Weights of a small GPT-style language model, trained from scratch on English Wikipedia: RMSNorm before each block, tied embeddings.
Each number is 128 + 32 x the weight over its row's rms, rounded and kept within 0 to 255. Layers, rows and columns count from 0. The size above them is the row's rms in percent of the matrix's.

# layer 2 MLP down (transposed), 640x320, rms 0.0371, rows 312-340, columns 240-319
size [107  98 101  98 110  99  96  98  96  95  98  99  93  97 102  99 107  97 100 108  96  95  96 101  90 102 116 102 106]
[[125  88 130 121 140 147 118 161  74 152 222 160  91 208 124 111  99  86 166 117 157 133 161 132 117 117 107 112 111 115 112 115  52 160  85 126 190  93  71 172 118 130  74 140  97 149 109 167 118 124 144 134 121 112 121 118 140  51 127 146 147 117 132 128 175 161 128 110 108 142 121 145 170 129 184 123 147  85 138 109]
 [120 119 130  90 133 120 175 102 121 171 136 136 115 153 126 200 157 182 134 150 151 129 107  99 145 167  79  77 133 138 137 157 110  35 167 125 124 155 126 147 123 108 141 136  91 151 104 125  73  85 156 119 179 142  57 105  79 137 149 112 115 129 165 147 121 169 140 166 131 111 170 136 102 116 154 111 170 140 125  50]
 [122 107 158 113 128 137 120 104 173 163 101 114 173 110 106  58  94 150 109 122  89 133 110 115 113 168 120 131 118 113 158 110  52 190 136 181 125 143 122 131  95 118 146 158 140 146 111 128 111 140 121 169  95 131 109 101 156  77 147 190 105  83 109 116 178 117 148 108 131 183 112  89 114 119 163 129  81 106 114 173]
 [137  85 159 172 112 184 107  85 115 143  88 138 134 136 129  91 111 135 132  94 155 122 129 107 124  81 153 124 115 102 157 135 163  95 107 101  91 144  69 116 124 161 120 116 124  74 113 111 126 103 153 152 161 114 106  99 121 168 150  86  86 120 159  83 172  99  99 166  87  99 125 152 255  72 192 120 166  96 152  76]
 [175  37  92 110 125  64 197  99 136  98 109 108 107 138 132 119 132 127 151 129 116 128 104 103 172 128  79 111 118 160 138 116 141 137 111 142 126 159 149 105 109  71 123  95 148 183 114 136 150 182 148 213 100 125 109 140 126  94 120 127 181 111   0 106 104 156 139 145 113 141 132 175 146 103 174 141 181 126  98  85]
 [148  86 137 133 112 167  84 162 111 112 160 172 140 130 163 120 122 155 143 139 134 193 109  68 132 180 113 138 119  78  92  94 122 162 111 146 101 142  60  77  59 140 122  90  79 141 164 181 152 112 154 133  82 132 116 126 166 131  62 117 137 163 147 187  92 139 148  70 141  88 182 161 111 163 106  90 169  98  68  91]
 [137  62 183 141  99 151  85  85  89 179 101 128 153 175 124 109 130 182 114  70 153  85 158 107  83  94 150 115 106 117 106 104 146 163 129 145 142 123 140  81 147 170 100 147 144 149  90 167 109 161 121 173 164 130 140 126 129 124 162  97 113 102 102 123 130 175 172  68 132 128 137 161  99 143 211 121 155 149 130 210]
 [189  87 164 105  78 181 125  89 128 174  95 128 117 121 117 134 118  78 119 157 203  98 142  87 119 118 101 151 174  95 111 101 117  91 147 122  67 184 110 147  84 132 102  98 129 132 107 116  86 147 157 108 134 149 147 168 175  77 135 150 117 166  96 131 146 180 124 153 142 133 136 147 147 140 128  87 142  93 130 120]
 [116  70 105 121  87 128 142 182 108 115 129  92 107 135 115  86  71 125 162 185 160 104 144 157  56  83 132 168 105 101 184 167 125 139 120 120 156 164 146 146 104 226 124 100 155  48 109 159 144  68 149  81 139  96 103 143 147 101  70 114 137 115  55 117 126 107  88 131 140 120  76  92 129  82  81  97 112 136  84 160]
 [145 140  74 112 162 113  94 155 117 136 197  89 118 117 120 179 113 134 116 142 130 133 169 120 146 177 151 159 132  86  93 100 154 127 123  90 109 133 120 174 137 131 135 158 162 101 109 140 111 128 104 152 136 156 135 106 170 167  89 164  94 108 115  66 116 166 132 135 143 136 176  53 119 138 210  98  90  93 140 116]
 [123 165 105 121 166 115 109 133 151 171 185 138 152 102 167  79 122 166 154 162 103 159 107 138 125 106 144 194 153 121 144 136 122 164 142 141 150  55 116 124  69  70 137 143 137 166 132 147 138 109 123  89 139  79  87 129 191  89  69  85 122  95 115 149  94 155 177 106 122 135  83  63  88 139 144 176 185 146 157  98]
 [120  89 104 160 147 138 113 169 184  98 157  74 107 120 170 171 171  83 135 142 104 117 129 138 114 169 126 151 116 169 134 134 184 131 109 167 135 164 141 141 179 132 125 119 107 126 161 169 162 156  91 124 140 165  85 183 101  84 144 142  81 174  91  99 105 164 107 150 193 124 125  83 155  76  99  79 140  97 137  70]
 [143 118 134 160 143 148 119 132  74 181  96 112 128 162  99 150 136 114 225  99 129 101 117 129 132 177 134 148 153 147  94 148 131 127 111 138 164 129  75 103 191 135 141 137 111 162 128 131 138  99  65 103 123 136 138 177 138 112 105 129 150 130  66  70 143 101 135 183 139  88 107  67 163 115 161 119 150 132 111 141]
 [137  96 140 134 112 137 173 135 156 125  58 170 109 158 187 183 157 140 122  99 127 141 117  85 178  75 135 107 132  15 138 143  76 129 159 160 104 165 103 113 120 122 131 138 148 158 144 157 113 146 119 140  96  66  80 133 113 183 184 129  98  74 151 128 166 120 116 123 159 118 117 126  86 197 113 102 121  97 128  77]
 [129 184 185 197 127  50  85 109 121  64  84  67 121  81 126  78  96 109 135 104 143 114  81 183 117 151 102 112 162 187 139 119 120 151 173  95 144 108 148  98 117  88 126  89 151 154 138 129 101  70 135 143 137 123 121 116 132 120 106 132 125 168 109 104 142 147  83 113 122 107  86 142 111 148 133 131 103 109 109 146]
 [122 128 133 135 111 139 103 177 137 148 120 144  85 114 103  90 202 125 156 115  90 144  65 167  89 141 112 130 159 108 105 136 161  50 134 139 129 160 145 169 104 195 174 142 128 110 132 121 121 183 172 163  95  80 185 153  89 143 108  79  90 130 138 226 154 122  17  94 149 133 127 166 153 201  86 148 178  70  79  84]
 [ 78 128 184 133  99 157 175 150 178 171 150 122 177  95 128 111 120  85  69 183 122 154 139  93 111 132 137 108 134 112 163 103 150  96 128 141 105  80 123  78 151 166 121 180 134  73  78 172  86 148 119 159 157 138  72 140 133 205 160 138  76 100 109 153 166 168  70 223 144 133 143 135 126 170  87  81 173 134 162 150]
 [203 144  67 145 134 163 110 119 157 173  36  46 162 103 128 108 144 169 144  64 167 103 218 115 179 146  72 167  81  58 108 112 135 107 176 103 155 154 142  61 107 133 152 171  93 123  88 135 115 113 171  91  81 139 103 137 142 137 149 116 192 151 186 112 118 195 105 109 159 113 104 121 100 169 213 150 137  97 164 108]
 [ 84 121 120  99 142  89  81 167  86  92 141 117 187  65 195 132 138 199  93 130 153 152 105  94 111 112 139 134  98 168 149 104 178 151 149 138  66 118 101  90 156  72 162 124  93  76 140 120  91  90 172  91 133 180  98 126 116 121 138 119 103 111 127 130 122 109 134 102 122 166 158 144 195 103 205  94 140 147  94 208]
 [180 116 205  81 126 117 122 130 159  78 144  82 135 143 204  60  90  92 150 130 124 167 127 104  78 138 171 125 165 123 107 118 140 123 125  64 156 164 202 141 132 157  33 155 126 124 152 117 116 134 116 105 123 137 195 122  87 131 180  69 125 121 140 117 124 103 163 112 133 181 145  84  90 114 159 144 143 133 133 181]
 [ 99 117 152 210 107 110  82 113 106 142 120 126  77 110 140 159 138 143 137 187 121  80 143 178 117 117 187 192 171 109 185 176 164 154 190 100 109 117 115 168 115  96 193 127 141 138  90 140 115  85 144  78  99  96 151 157 102 136 110 103 100 114 115 119 152 110 113 137 113 161 107 144 125 142 138  96 159 151 147 130]
 [106  12 172 157 102 130 156 181 106 174 159 160 104 146  62  84 118 146 115  95 153 124 110 122 135 107 128 108 151 105 122 106 139 198 107 106 128 113 171  91 110 141 154 138  95 103 127 143 187  92 197  97 114 143  65 116 115  86  77 174 125 115 149 124  19 151 121  92 145  57 151 216  97 142 131 125 117 144  87 119]
 [108  75 109 140 152 100 139 143 149  76 120 129  60 110 171 139  71  65 182 131 107 111  89 149 120 140  93 136 106  77 127 142  96 115 128  94  54 106 150 131 132 105 107 133 134 154 146 116 119 139 119 116 189 165  99  85 171 115  95 110 122  94 164 141  85 147 132  92 132 154 128 178 159  83 123  92 180 116 187 136]
 [176 110 133 156 160 179 111 107 153 130 117 117 131 119 191 117  62  79  87 144 127 167 115 124 162 102  87 123 110 119 122 119  83 172 101 173 119 150 134 182 134 150 113  79  84 217 123 142 134 124 123  75 100 126  86 138 113 152 130 117 142 103  78 165 119 113 104 105 190 131 126 145 111 108 107 147 129 134 195 136]
 [143 146 152 102 121  80 145 202 148 116 123 123 102 114 135 106 106 110  95  93  70 143 150  50 118 145 135 124 103 147 102 128  30  64  96  74 138  96 110 125 123 167 115 124  95 126 161 132 128 116 135 203  71 113 170  75 154 122 148 183  77 185 170  99 169 110 123 109 139 137 155 107 110 101 121 132 147 152 179 107]
 [ 80 155 155 179 140 141 149 154  95  77 147  57 183 139 124 196 106 133  99 133  99  90 156 121 167  80 179 129 158  94  66  98 134 124 119  92 116 146 153 146 121 145 117  93 109 111  81  93 111 139  93 148 111 125 159 112 122 116 137 137 102 131 142 100 106 111 108 179 142 114 170 144 116 113  91  75 150  87 107 107]
 [169 176 147 137 129 143 191 149 119 100 149 125  97 168 106 119 144 121  85 106 104 182 149 147 160  84 177 112 141  60 120 106 122 194  68 153  92  58  86 142 119 125 124 164 158 108 104 113 141 124 159 133  67  91 103 132  90 115 102 126 143 117 148 108 154 101 119 119 119 129 173 139 151 134 164  76  95 135 141 187]
 [106 129 133 136 151 145 125 112 180 145  93 118 147 103 141 107 130 163 160  88 102 136 104 124 127  50 184 162 123 172  91 157  52 162 135 120 136  94 132 139 104 164 177 138 155 134  96 143 217 103 135 154 169 123  45 136  91 136 168 149 217  61  67 110 116 188 116 122 126 151 129  95 146 102 163 100  63 102 132 186]
 [ 87  65  84 149 182 161  62  56 119  78 138  89  92 214 116 177  65 137  99 127 174 147 167 143  90  86 194  96 134 130  88 172 101 154 162 122 154 128 182  77 135 109 134 113  80 113 104 121 147 163 128 141 123 155  88 114 128 181 138 118 150 123  91 185 114  79 142 128 123 149 101 144 115 133 152 105 129 142 123 167]]
# layer 2 MLP gate, 640x320, rms 0.0361, rows 313-340, columns 240-319
size [ 91  88 102 111 110  99 105  98 101  99  99  95 100  90 102 104 100 103  98 105 107 105  93  94 102 112  84  93]
[[149  93  99 110  98 117 104 125 104  94 168 125 150  79 155  91  99 171 124 140 160 127 142 130  72 108  80 151  90 116 105  64 139 107 132 111 126 107 114 140 121 124 138 103  77 147 138 158 125 181 134 158 158 170 125 125 122 119 132 125 160 151 171  95 110 187 148 105 141 122 109  69 104 104 119  89 123 169 129  68]
 [ 79 149  92 135  93 118 154 144 192 137 162  80  51 138 160 133 114 110 100 122 161 112 164 151 116  83 172 134 122 115 121  87 129  71 128 153 116 140 143 130 155 154 166  67  87 200 119 139 158 100 195  83 185 125 128  83  68 195 148  93  48 173 122 119  66 129 155 127 141 135 160 173 143 123  75  81 141 154 102  86]
 [ 99 205  84  74  86 113 142 148 117  86 163 102  97 136 152 138 106 105 107 156  71 115 137 147 148 138  99 138 158 122  96 133 131 171 170 128 142 110 129 142 106  85  89 135 150 116 139 138 127 121  85 105 110 146 121 121  78 127 133 141 153 152  93 114  96 178 117 127  98 160 132 112  57 177  95 121 104 162 141 155]
 [ 74 128 127 185 127  83 189 143 133 109 112  83  75 145 161 156 175  57 146 174 112 142 110 156 175 169 159 132  76 123  88 130 105 190 145 161 152 113 148 149 131 136  94 139 150 111 129 173 165 167 161 175  76 105 128  75  53  97 118 142 186  69 104  96 134 154 125 159 105 117  86 118 169  73 169 119 130 119 134 153]
 [112 165 116 119 159  58 134  84 129 170  78 116 131 137 108 156 102  83 124 124  97 105 170 183 117  72 140 111 175 178 161 173 164 109 102 115 164 143 154 169 190 152 149 174 158 117  62  76 128 151 105 122 189 113 142  97  70 116 202 155 114  81 130  95 187 132 106 198 105 188  96 111 110  99 132 163  89 140 194 165]
 [127 216 102 129 135  93 167 102 177  84 138 133  98 104 193 125 123  58 155 167  97 168 137 122 166 154 147 183 173 133 165 118 130 136 129 151 118 202 120 137  76  83 170  93 115 138 162 125 116  69  93  85  82 125 122 116 128 132  91 156 157 117 132 109 113 110  72 136 139 144 155 135 160 105 100 140 131 107 116  86]
 [159 116 152 121 132 170 129 112 136 162  45 156 122 129 155 149  91  56 165 125 190  82 132 112 115 107  84 128 122  86  85  67  78  72  83 156 103 142 120 113 116 122  83  91 176 101 148 142 102 154 165 120 159 152 151 151 143  71 160 125 124 169 131  96 150 200 171 142 145 124  68 138 126 142 122 105 125 101 133 112]
 [162 179 168 142 180 161 127  49 124 155 143 168 161 117 141 166 213 160 151  77 122 147 111 117 216 175 125 124 166 130 139 118 147 111 138 149 124 115 131 110 142  62  89 119 116 160 133 140  94 165 145 156 158 175 159  98  64 121 170 175 111 145 210 135 141 125 168 114 122 175 147 155 135 153 149 170 151 119 173 125]
 [105 145 192 161 127 134 116 106 132 118  51 127 140 129 123  97 113 127 141 141 142 106 127 150 129  79 122 115 123 158 138 148  87 104 125 134 184 113 123  53 140 159  99  62 110 131 148 114 145 172 160 104  98  92 130  75  74  89 153  83 124 113 183 169 126  87 142  89 129 132  87 188 140 121  89 146 146 160  77  98]
 [138 165 104 120 149 109 107 103 172 139 165 135 198 125 152  77  88 132 159 138 118 182 148 158 165  97 150 177 180 137 138 137 140 115 115 101 137  91 122 122  44  94 105 146 102 180 147 140 128  82 129 114 140 122 115  82 181  98 134  58 113  64 139 129  87 157 172 109 120 124  76  74  64 123 149 215 149 144 132 109]
 [165 118 123 150 141 120 146  92 100 183  70 170 114 154  99  97 152 158 207 102 108 118 104 175 130 120 176  69 160 110 150 124  81 130 155  96 117 108 149 168 128  87  77  62  76 156  97 125 149  97 179  90 113 137  91 100 140 208 143 158 126 146 156 134 163 152 193 138  80 194 131 170 101 144 138 176 143 166 111 171]
 [131 115 127 178 144 104 173 100  88 182  55  90 178 158 139 127 144 197 190 111 107  88 116 129 126 157  80 133 201 114 140 193  99 134 131 158 171 102 109 118 176 115 100 126 100 132 149 157 149 146 119 119  93 170 146 188 108 130  78 140 161 174 131  78 156  75 133 184 115 135 100 113 114 143 167 134 128 147 109 126]
 [111 170 150  98 139 119 164 142 159 124 151 105 153 101  84  76  92 125 117 169 133 142 124 139  99 176 108 154 142 180 174 111 189  99 113  74 149 131 136  89 117 103 141 151 135  89  93 119 145 105 127 141 143 114 125 111 112  92  97  90 186 126  97 127  72  86  84 156  99 107 177 147 119 105 140 103 142 179 139 163]
 [ 85 165 142 137 166 135 121 171 183 105 105 135 153 148 115 104 148 133  90  62 136 144 117 218 102 103 110 154 139 191 162 130  96 125  56 160 117 153 138 157  89 137 162  97 174 126 160  80 115  99 137 154 102 125 190 115 140 153  99 143  99 172 166 146 118 112  98 130 152  64 118 183  92  83 144 131 112 115 180 160]
 [140 151 174 135 125 146 198  55 129 131 150 117 123 131 137 117 103 218  77 165 167 109 164  86 157 114 173 114 116 126 129 111  90 171  93  77  70 143  94 109 115  76 102  92 103 145 120 159 150  88 102  87 162 130 104 124 144 139 159 172 138 116 127  80  86 130 204 152 110  94 159  52  99  94 157  96 101 170 156 143]
 [180 141 127  98 169  95  73 113 114 154 103 101 108 134 166 195 123 158 144 143 156  95 159 120  90 163 130 132 143 121 128 142 100 155  95 123 143 185 103 167 156 117 144  72 105 125 155  73 173  97 140  73 105  91 121  99 117  42 129 100 195 135 168  78 116  99 195  57 147 107 117 137 110  69 122 138  70 116 103 116]
 [193  78  59 176  83 114 138  73 110 126  88  88 129  99  93 106 114  81 115 122 155 144 175 152 160 149  58 143  68 102 130  95 150 101 164 121 154 139 146 112 134 139 130 150 105 101 140 142 121 155 215  93 147 127 144 112  82 113 161  78 130 180 156  82 126 217  84  97  57 104 119 116  70 119 160 102 100 131 188  94]
 [110 122 121 110 158  82  90 163  98 115 142 126 175  70 179 137 128 192 123 147 168 146  81  83  95  78 108 143  79 151  94 120 137 130 155 131  89 131  68  68  98 133  96 103  86  87 131 109 101  94 183 113 121 201  87 141 135 126 140  91 114 143 130 139 127 132 133 159 145 142 148 123 198 106 200 125 103 145  82 201]
 [ 12 155  44 184 111 132 154 139 130 125 110 187 137 117 107 146 180 163  90 135 144 114 139 135 119 139 110 131 195 126 174  86 117 109  95 125 102  83 129  91  97 140 215  92 100 156 133 145 123 119 118 129 126 107  84  94 154 117 119 180 109 141 131 125 114 119  96 129 137 133 169 153 134  93  91 125 110 184 154 132]
 [156 102 146 121 139 143 174 179 191 109 156 134 129 141 184  81 116 118 123 128 106 111 128  24  84  88 129 126  47 129  57 144 140 122 119 167  99  91 140 114 138 153  84 137 147 159 178 110  97 150 122 161 121 130 107 114 143 102 137 166 120 165  98 140 128 135 110 134 163 158 127 112 117  92 120 119  97 112 130 168]
 [162 223  96 104 161 126 112  89  86  93 124 133 164 124 154 157 139  92 106 202  84 109 167 118 132 138 132 104 121 132 143 156 141 114 143 125 175 151  42 167  94 125 136 114 198 152  83 100  72 149 102 136 160 119 129 157 141 160 225 102 133 100 100 148 190 100 107 110 111 176 103  58 172 119 140 117 147 185 190 115]
 [102 206 167 145  92 154 156 126  80 174 136 128 196 101 112 185 197 187  80 126 145 129 127 113  92 119 135 119 132 174 143  85 157 118 117 152 183 161  82 136  94 121 112 181 131  95 147 136 129 119 131 132  82  87 161 160 118 121 167 161 139 154 150 101 229 106 127 147 168 110 125  83  96 139 149 147  89 109 116 163]
 [158 137  90  90 101 155 123 173 122 168 126  90 125 135  82  98 139  98 117 124 200 129 119  84 137 107 119 124 129 153 100  98  99 131  60 124  28 156 169 103 105 150  79 118 143 166  97 127 163  94 130 115 115 149 140 124  85 174 113 151  50 163 137 152 134 128 133 104 128 133 120 175 134 126 110  82 137 168 144 120]
 [136 142 143  92 179 103 168 190 131 128 106 137  84 138 126 100 124 112  94 110 111 175 155  82 112 141 119 105 109 122 137 114  67 103 107  75 136  62 172 130  74 194 133 156 139 126 186 127 126  87 139 229 108  90 134  94 133  74 181 173  66 138 146  84 166 126  87 143 127 131 114 109 109 128 123 150 145 104 176 182]
 [ 97 110 139 179 117 175 155 149 114  72 150  98 181 142 152 157 123 120 136 110 109  98 147 125 150  83 172 112 203  67  93 147 133 141  99  95 102 162 143 192  45 129  93 117 137 138 142  94  89 163  89 116 157 146 140  70 104 113 146 129  42 101 149 105 154 104 116 126 110 167 154 116 125 144 130 112 146 122 145 106]
 [ 83 116 109 146 113 107 105  87 115 131 110 122 173  95 157  76  80 123 110 160 147 121 176 113 110 178  67 147 179 184 135 139 143  63 179  82  98 158 137 111 140 109 162  63 128 147 153 179 163 136 130 147 143 154  96 105 176 112 142 128 100 111 122 118 124 139 132 160 147 125 139  89 104 121 101 170 168 120 162  66]
 [168 162 107 128 163 136 168  92 139 161 112  96 125 141 140  97 152 129 131 107  89 131 152 143 164 119 113 158 118  89 112  94 159 162 116 163 121  37 110 147 185 126 154 134 122 120 171 142  93  73 142 157 171  93 146  77 123 187 147 170 140 148 183  96 217 153 162  85 125 127 123  98 191  67 126 123 124 128 116  86]
 [142 174 110 132 141 153 164 106 155 116 110 131 134 105 111 107 134 143 113 140  73 113 151 181 129 182 153  81 161 155 180 105 116 152 147  80 108 141  79 203 111 164  91 127 116 125 148  76 101 154 145 141 130  78  85  85 154 124 137 145 111 101 154 104 130 126 141 105 112  89 123  76 127 161 169 157 135 187 139 170]]
# layer 2 MLP up, 640x320, rms 0.0384, rows 313-340, columns 240-319
size [107 107  92 124  94  97  97  92  96  90  91  95  92 106  97 105 105  94  99  98  93  91 108  93 108 103 111 112]
[[127 162 129 152 135 121 115 166 142  73 117 124 158 131 126  85  68 102  99 109 137  81 114 123 120 107 158 173 120 159 116 103 127 227 118 105 135  98 109  80 116 115 139 121 146 135 145 174 156 162 121 147  81  94 195 153 191 142 122 134 124 136  96 129 122  95 128 109 132 131  91 154 153 140 132 121  77 121 158 205]
 [141 145 122 121 132 118 148 155  70 102 175 127 100 132 164 192 158 113 107 118 155 113 142 143 141 127 131 126 128 129  63 157 215  90 123  83 128 125 136 132 145 106 113 125 130 110 131 147 166 128 102 104 155 150 144 132  99 188  87  56 165 166 130 120  87  89  80 151 114  87 161 147 118 135  91 141 179 145 140  70]
 [126 154 103  81 109 151  97 108  93  58 147 100 106 163 164 151 135 151 127  92  77 118 131 148 138 153 131 110 130 144 101 147  96 157 192 127 145 114 107 151  80  89 129 116 135  90 140 110 100 100 108 164  95 147 124 110  84 154 109 118 128 171  66 107 110 161 110 150  61 153 100 143 118 144 117 151 158 166 142  93]
 [ 66 211 126 101 142 178 115 170 129 133 136 116 134 122 172 144 145 118 122 158 109 122 171 113 116  85 152 168 138 107 123 112  80 112 161 125 129  95 148 170 185 179  97 147 133  88 216 109 111  54 123  58 142 164 167 154 109 177 101 153  98  84 189 162 105 126 109 152 122 108  94 137 105  98 104  87 107 144 149 118]
 [124 164  97 111 146  97 187 127 160 116 104  92 120 110  84 129 104 112 130 134 133  89 172 185 163  86 165 143 140 156 153 179 144 125 125 101  93 126 182 129 175 112 111 140 118 113  99 160 100 136  82 115 179 196 100 108 106 152 156 105 123 109 122  88 125 133 115 114  98 148  58 110 109 125 109 117 109 141 141 128]
 [126 127  61 106 157  89 175 156 180  82 165 143 103 126 148 114 135  66 157 177 111 185  81 162 170 155 134 176 189 140 133 146  95 102 126 113 101 138 107 133  85 104 175 110 132 137 201  98 123 139 122 152  57 146 121 118 122 129 128 152 123 153 145 100 142 134  62 182 129 129 114  99 130 104  96 157 116 122 129  81]
 [ 40 120 118  88 153  88 129 178 123 125 132 152 147 130  88 164 109 148 128 125  65 159 119 134 126  75 175 139  75 167 139 140 161 157 137 102 160  89 101  49 144  78 149 154 160 138 150 108 146 120  95 163 123 104 105 138  34 156 144  92 195 116 165 133  58  84 131 135 115  77  74  89 100 144 129 163 119 168 133 148]
 [203 156 143 134 188 154 104  69 208 145 128 186 168 168 125 183 165 149 131 114  86 142 131 127 202 138 144 126 139 157 129 145  96  84 100 119 140 103 122 132 108 124  84 138  64 179 127 123  95 150 139 160 161 180 163 128 141 146 124 164 155 118 213 146 176 101 122 144 145 179 120 157  91 150 146 146 119 137 162 102]
 [102 131 144 192 124 127 139  30 130 138  97 143 155 110 195  46 125 150  80 114 124 126  92 105 104 113  98 103 153 153 171 126 127 143 149 132  96 160 125 102 121 103  83  92  59 144 138 128  96 168 158 113 104  80  81 176 132  83 176  77 127 172 153 207 147  89 125  96 103  97 117 119  90 125  51 125 130 134 133 144]
 [137 128 178 155  89 112  67 130  69 148 119 161 120 120 103 150 162  92 139 118 173 105  82 109 108 130 102  98 103 147 129  97 115 172 180 175  92 180 120 116 176 123 143 132 117 146  86 114 124 170 120 113 131 140 179 177 121 145 143 125 167 190 130 154 116 100  91 124  92  53 100 178  87 155 121 107 119 149  79  85]
 [172 159 169 162 122 137 131  64  94 174 111 141 124 159  75 122 133 136 108 109 127 129 112 143 140 103 120 111 125  90 158  93  92  83 130  52 139 132 118 124 118 123  82 106  88 148  69  98 122 123 158 125  74 132 113 151 118 166  92 111 155 137 158 150 100  94 112  99  62 233 173 122 146 158 130 153 157 135  79 160]
 [134 145 156 137 147 100 137  87 151 107 166 128 129  76 147  82 131 147  52 167 144 125 150 108  97  80  97 112  92 122 147 143 124 130 142 104 129 151 161 182  47 101  95 180 130 134 121 122 141 136 193 123 144 120 117 118 145 142 103 160 145 125 188 200 118 122  89  86  95 165 135 159 108 145 113 140 125 119  80  97]
 [ 47 143 168  90 147 126 147 175 181 125 162  91 121 118  86  95  97  87 169 132 136 148 158 149  82  77 104 137  96 147  83  60 163  79 103  78  77 134 148  69 147  94 131 159 123 114 110  96  99  78  74 161 133 114 183 133 126 142 116  88 154 117 150  61  71  88  76 131 149 110 183 138 132  97 148 121 158 126 141 160]
 [132  92  78  64 121 185 155 173 117 183 143 179 122 193 143 152 145 139 148 144 112 126 148  66 116 101 147 117  79  77 161 136 126 106  80 197 113 139 127 178 134 154 141 182 117 109 122 107 155 177 134 111 118 141 113 149 126 110 138 145 114 105 136 158  86 104 137 152 142 109 180 141 134 122 134 140 140 141 146 109]
 [159 130 134 151 152 163 196 129 125 112 115 143 158 133 137 150  90 154  93 136 131 130 139 100 131 157 158  82  92 122 156 102 103 180 103  90  86 110  95  99 155  59  94 144 128 146  89 129 148  61 100 138 170 146  91 103 201 148 159 187 167 122 143  73 136  85 206 128  92 104 148 100 160 114 167 127  83 165 159 155]
 [108 121 213 106 106 180 142 129 188 170 155 194 175 157 146 168 151 119 101 190 110 110 111  81 128 150 120 109 148 117  84 124 150 179 122 120  64  77 108 167 102 136 116 143 141  71 139 104 110 117 148  92 147 123 130  71 150 109 180  88 106 136  62  86 125 127 107 115 125  85 113 115 112 131 106  68 123  56 148 135]
 [ 71 101 184 121 102 115 163 106 100 122 185 234 104 161 134 109 129  98 125 199  96 161  46 122  81  98 183  93 154 213 154 149 105 123 119 135 116 113 111 166 131 136 120  83 150 163 140 131 121 115 121 151 194 132 175 131 101 164  96 131  80 111  78 134 138 102 160 153  89 113 124 152 158  95  42 112 140 174 116 150]
 [ 82 145 103 155 138 159 186  86 139 143 127 116  49 122  86  96 109 101 151 137  75 126 113 190 133 157 141 117 126  88 161 135  90  54 140 182 195 106 162 179 135 158 105 156 129 172  88 151 125 137  68 135  73  60 124 120 146 138 123 146 174 124 157 125 110 134 100 127 128 117 155 155  87 123 111 122 148 157 130  81]
 [135  89 121 128 171 142 136  87 157 124 127 155 124 101 151  75 104  86  79 116 104 159 136 140  87 116 125 123 161  76  93 144  67 130  71 128 134 129 136 201 132 110 137 148  96 136 138 113 151 200  93 118 134 114 163 124 124 110 126 116 100 136 142  91 203 160 115 125 139 101 136 120 103 138 112 110  91 151 138  84]
 [161 104  60  70 123 109 185 143  84  91  78 132 152 141  97 104  95 110 133  59 202 174 144 159 180 170  87  67  91 131 121  89 102  89  80 126 177 189 106 106 152 110 139 122 156 115 164 141 128 157 116 138 131 165 109 139 134 126 161 112 129 130 150  93  85 175 132 116  92  58 143 103 107 116 123 176 136 106  97  95]
 [156 160 115  77 140  86 135 111 168  85 148 113 107  58 151 151 133  94 181 112 105 105 127 126 126 189 196 138 126 144 167 149 119  17 166 133 105 155 132 102 116 171 167 141 145 125 173 109 131 124 161  79 144 149 124 129 183 104 142  52 117 127  98 102 171 178 130 139 106 214 124  68 140 137 116 124 143  77 126 167]
 [159 149 134 110 119 132 174  82  81 201 164 107 140 147  87  92 185 121  97 100 118 167 135 108 135  95 169 102 140 174 115 110 199 136  95 159 151 113 108 140 140 141 143 120 115 124 106 114 140 121 140  98 108 113 129 169 135 113 193 138 123 179  81 128 179 174 137 177  81 118  94  60  76 189 139 205  97 131 104 122]
 [ 96 142 109  97 101  96 131 182  92 124 143 119 124 130  76 159 208 151 162 119 163  97 129 120  71 176 147 117 150 160 113 129 149  84 166  98 150  91 125  44 156  76 129 145 164  76 154 122 137 129 118 169 158 115 150 104 135  95 124 146  81 156 179 101 145 128 144 110  67 122 105 128 128 169 153 101 154 130  87 110]
 [ 99 115  78 160 176 177 130 124 116 147  67 189 144 126 150 115 168 108 130 133 180 118 117 169 130 133  91 108 162 133 156 124 204 172 185 201 103 184 134 174 135  70 151 128 140 108 147 108 114 100  93  99 164 110  97 184  96  95 126  85 164  57  90 164  83 116  94 174 114 122  91 152 128 158 139 149 127  98 108 137]
 [158  82  83 128 123 115 109  77 134 156 108 181  81  82 123  63 150 143 170 104 153 160 142 187 106 166  69 109 111 139 164 156 128 108 117 151 135 138  98  93 146 131 153 160 161 101 148 151 129  92 176  87 147 162  73 142 146 141 155 154 132  84  74 133 155 123 164  87 122 126  67 135 105 162 154 192 139 141 127 121]
 [152 177 122 130  93 136 109 159 104 114  85 181  87 134 106  94 133 167 162 126  80 129  50 123  83 124 160 138 108 202 142  91 108  97  77 138 230  90  97 177 118 156 108 155 140 117 116  90  71 108  98 126 130 116 182 137 158 129 152 177 165 161 134 176 175 176 131 215 105 114  79 135 132 111 106 134 167  87 146 177]
 [140 108 106 132  88 102 121 139 115 126 167 153 122 158 110 162 117  66  99 155 153 139 145 110 154 217  96  93 142  95 140 102 196  79 126 152 124 158 139 138 133 104  84 133 110 132 166  87  61 161 127  85  60 137 205 124 147 112 112 113  31 186 173 122 163  23 115 118 129 123  96 157 100 150 106 140 184 177 118  92]
 [170 175 178 113  86  88 165 151 138 146 138 154 158  45 123  90 186 150 178 115  99 102  93 112 130 184  52 156 137 120 146  96 149  98 109 133  87 142  41 179 127 132 125 139 176 126 138 145 131 126 142 126 127 124 163 163 125  91 149 118  97 118 170  66 126 177 138 127 142 128 170 110 156 136 126 132 106 103 142 106]]